config.toml
activation = "tanh_gelu"
norm = "layernorm"
norm_eps = 1e-06
init_std_o = 0.0
schedule = "wsd"
seq_len = 1024
Each number is 500 + 40 x the weight over its row's rms, rounded and kept within 0 to 999. Layers, rows and columns count from 0. Numbers have three digits each. The size before them is the row's rms in percent of the matrix's.

# layer 2 attention value, 256x224, rms 0.191, rows 255, columns 32-63
091:496562487453448488505435491495514495510570464471501554464475407475456485470536492613482456549518
# layer 2 attention output (transposed), 256x224, rms 0.161, rows 255, columns 32-63
094:503484539540486528488552461550465451483464469475487496509483548537510521459495600426531430504494
# layer 2 MLP up, 896x224, rms 0.277, rows 0-40, columns 32-63
106:390516513531527525554475409522528536489489479508496537507420496593457454538542621506499455499485
106:506541589436474451436536497541552542540522518544561568537511421503426479505493476534438488505476
115:426498521542476502491590498541445504472507560493473538498484549470479433529566514492492434481466
102:453458512552441513520502499527540433481443506503421536526502420552510519464520529585560566523500
073:486509477477480496553574515533529394448541513431486515519541504510453522527577571552514463560533
095:540495506528491467548470408566525518442464539512489503444425474527468453437550521503479474525502
089:510528530554467495421481544516500468477544496458526480568470482486489403449543500501401475480488
106:486525495494488491508467451554476523554510601469496519476447541482455500541518512533520517442560
107:522537537511495407404470467530518445482509463517468536460515523539527551511480483473481505522553
097:439576535549547485490525446481416492502495493497515519525498465543461458492528424444448496488530
100:485441491525447521490488493499413503425524461499478480481406508460516519534547475490546481577444
099:472525488519463454534504457436435569526512568570543478471468451440461409512550442559412450518501
098:561398503481435466505536532473524543492496409465570605519467513490512497485605504479451493520563
090:412486520481454506515518529507489501485500502462553498456515584493514431562571514473472471479554
098:517494486496503524485511487442502482500440507545538567456529551460527555498501491560378481463514
089:481485474535506421501464579525510490490479536461531569520484496531583468476548476538461550525563
090:444494516498513458518517446515514446491555451478466573485513483527508554555509483565477421484506
109:454535558408438521422482462500537492506523515445479542532479511487534610499518496506507519491467
103:491443451450428513426490506504522448479436548464505580467473462486483505524563539475446498454467
097:444497455502471531484516465479526471425577484502512521587466517625557488548489435480478546478473
104:481497532564496453516531545509487432523516538495499436487488531483527450529491532427400533534475
103:436480508475481509531465504538489481469452564487457475514549533465478483531517506506552494526579
089:520525534560506466468516464479484528539528507470494565569576488482484543534483511508501472577507
112:489527505517548460502464455517559476515588506549459503530397481434553539498500497465473490528465
099:530506535485508541494545520446470529476501497498483475528527463459491536535419503475493560545489
091:508508477554485449511438451504558496496510415536444478475454464480521522435599518483514538514461
097:421483565470454564516477523575477550499498410552444575434545511482487509488491464452442450471498
101:478463489477449527559489483520527530510485490578473474538483515479517545490443493537541468475494
099:544503483507473495481451519511592464564406519521507483488537507451422519521529498587497473436547
106:411547524491467590588555509572531471494465470522482482484466471499486416486503445499520513563507
104:489527489495573520468473512536522481520487453514517558566508452587507440473532593526498487406524
101:581440531503483473537527484463526522538510409493464531505491481495575454517469544480562461521460
089:504513517518470495558555532555480485444502471514412509492527457449500475527544499503598544523526
097:505427548472459467533427515475465402481475542476486543476505535468549484492493482472492518495509
099:492505569510470491463468543482574552465452530571510519516485535473503547449527472456606516395501
093:525470430533520516444523488426525471520536499495483520403463575441518513461488562475531504462462
085:574416562516525486517516416524491525478509417463492523447498514492543527515466489536526482530572
104:536477547441473531500576494456557503492563459524478500570495464598539524517476488501486448487568
099:563538536503461519511436491500514473533479517442513533526467487525497541473497503542485491420592
092:503513465523477495487428519464579465506489483499583495512475466409496527455527462536509443496587
092:505467483594454545542502532491522488457445525469500504448528496537484475499498509499461573461520
# layer 2 MLP down (transposed), 896x224, rms 0.262, rows 0-39, columns 32-63
116:530480579517507502417472519440563516545530528438506494499472482531419468524459516477455471507517
112:430534604507509502443449540551566506524573495529567545569476429491486575556447484562444470542451
114:479516424506603452507522592496511527438423506509485485510474483441455528468477483497504454488498
110:555462520558573502475543425566493509486521556508493483512422524487507566557569535375506498491525
077:566545495497496618521454556480497488499546545533447496472513487515485497488516574520535464592523
104:515529594566547429504472508501588530449517526567530536493468520508477474536462458518534522509489
082:416513515479511524483566492506449483448576468530502502437511477498529501523429563454589525582435
100:544504578480449474577532425438457494542546567458502551454502479513455481455512472472465525454484
114:491563554500523429504453508484437487496521505451486504498508461540521495468495514481464538478493
097:507521538535478452506554482473495465576478467494427541464459468472527526443527527487481503515540
103:537431426532544503503481493416507504464529438501545495480520477508450469504471515549500533577479
101:595536426514520465464523539456479507507473565586564476494472417520530435470553497498484446530561
099:446414568471507472504517488556556479400540478499535506528456490498506489589449514407469501496456
088:584458454503487462427540489494521524505457542458594504516511508484392537497552452554551487490546
103:514474535574470463474537511511513405535550490494549585423534531460494542522546582546480510504494
094:478505451509528516474499461511520499541479542499541476560531505523513542536491487514482501523460
097:524471478486492459438527434454551515505534464445483503499537380470484506498417495545453555447463
115:529505488449480539450479519501532527510470567511527567453424509465580476445433492502478494483461
104:532540477575485472484509454473515551475506443444528667505512477473477508546493535484518521440483
086:437497509564511473520505510504531490502513501525559519560511456422474450396516507471478448477466
111:449487537549544463523494493474539498539488479509491456478527482576502460458446482427451552546517
097:445458514427513502491460577528494535512404582553483513430545502536444471492500500570558432447504
088:532512510477590383452501511530570467530493462518527506481424484505507533528528396594520508469496
120:403525433549521466429563531415477561474503483481499549425498550509569439550449551450499512485525
080:454513436507513480532515496519438459509516491576526542442507484527541439442526495485462424558496
094:470483500507510449418457542470533560521466441440486532474521530449539504556486509538552496461516
091:497467440510506489519507519447431425557550512462460507453535488543531486537518495454506486585503
106:506373525475484467527491476527577536519468527483483458417536506492461455499515513545582448478538
105:520525546498524585551518456529577471524455493490573544568477551491474495486482503516443466439434
093:475478524503507518546501489451564500471404564521595515499481526496495520438418521456466541487510
112:524529490501529563547544513468599491508455522543530482513441477506415463462548505573536479494475
106:578477531498524492496493510491573541535552517575520534493431493485538577501489473493536516492490
090:498525461481463486552489456493432474526486473536460437432582510475496408429551477540509540453506
097:568497457466473417496521505526533448510501532553525444600505521395394522492508500501435423503484
106:479493480518561540446473556472458498472511544519484552497465568499458461488488509510547496546540
082:515584543528500510498551453522530500558461532548482520458512497506477571526537461489475425517477
089:525521459572439528497496512465554516533531487408561516527477505492506512492436590516457491486507
105:476531453388505480447519528485455530488482441531549505525425454487566465494496483479454505508486
103:552536500514510517510466510557513507549569552545613522497503512526434453474435556565483461484506
093:521454524532495498525476534502454551491499531465556402461490478531501530470484533526494475465479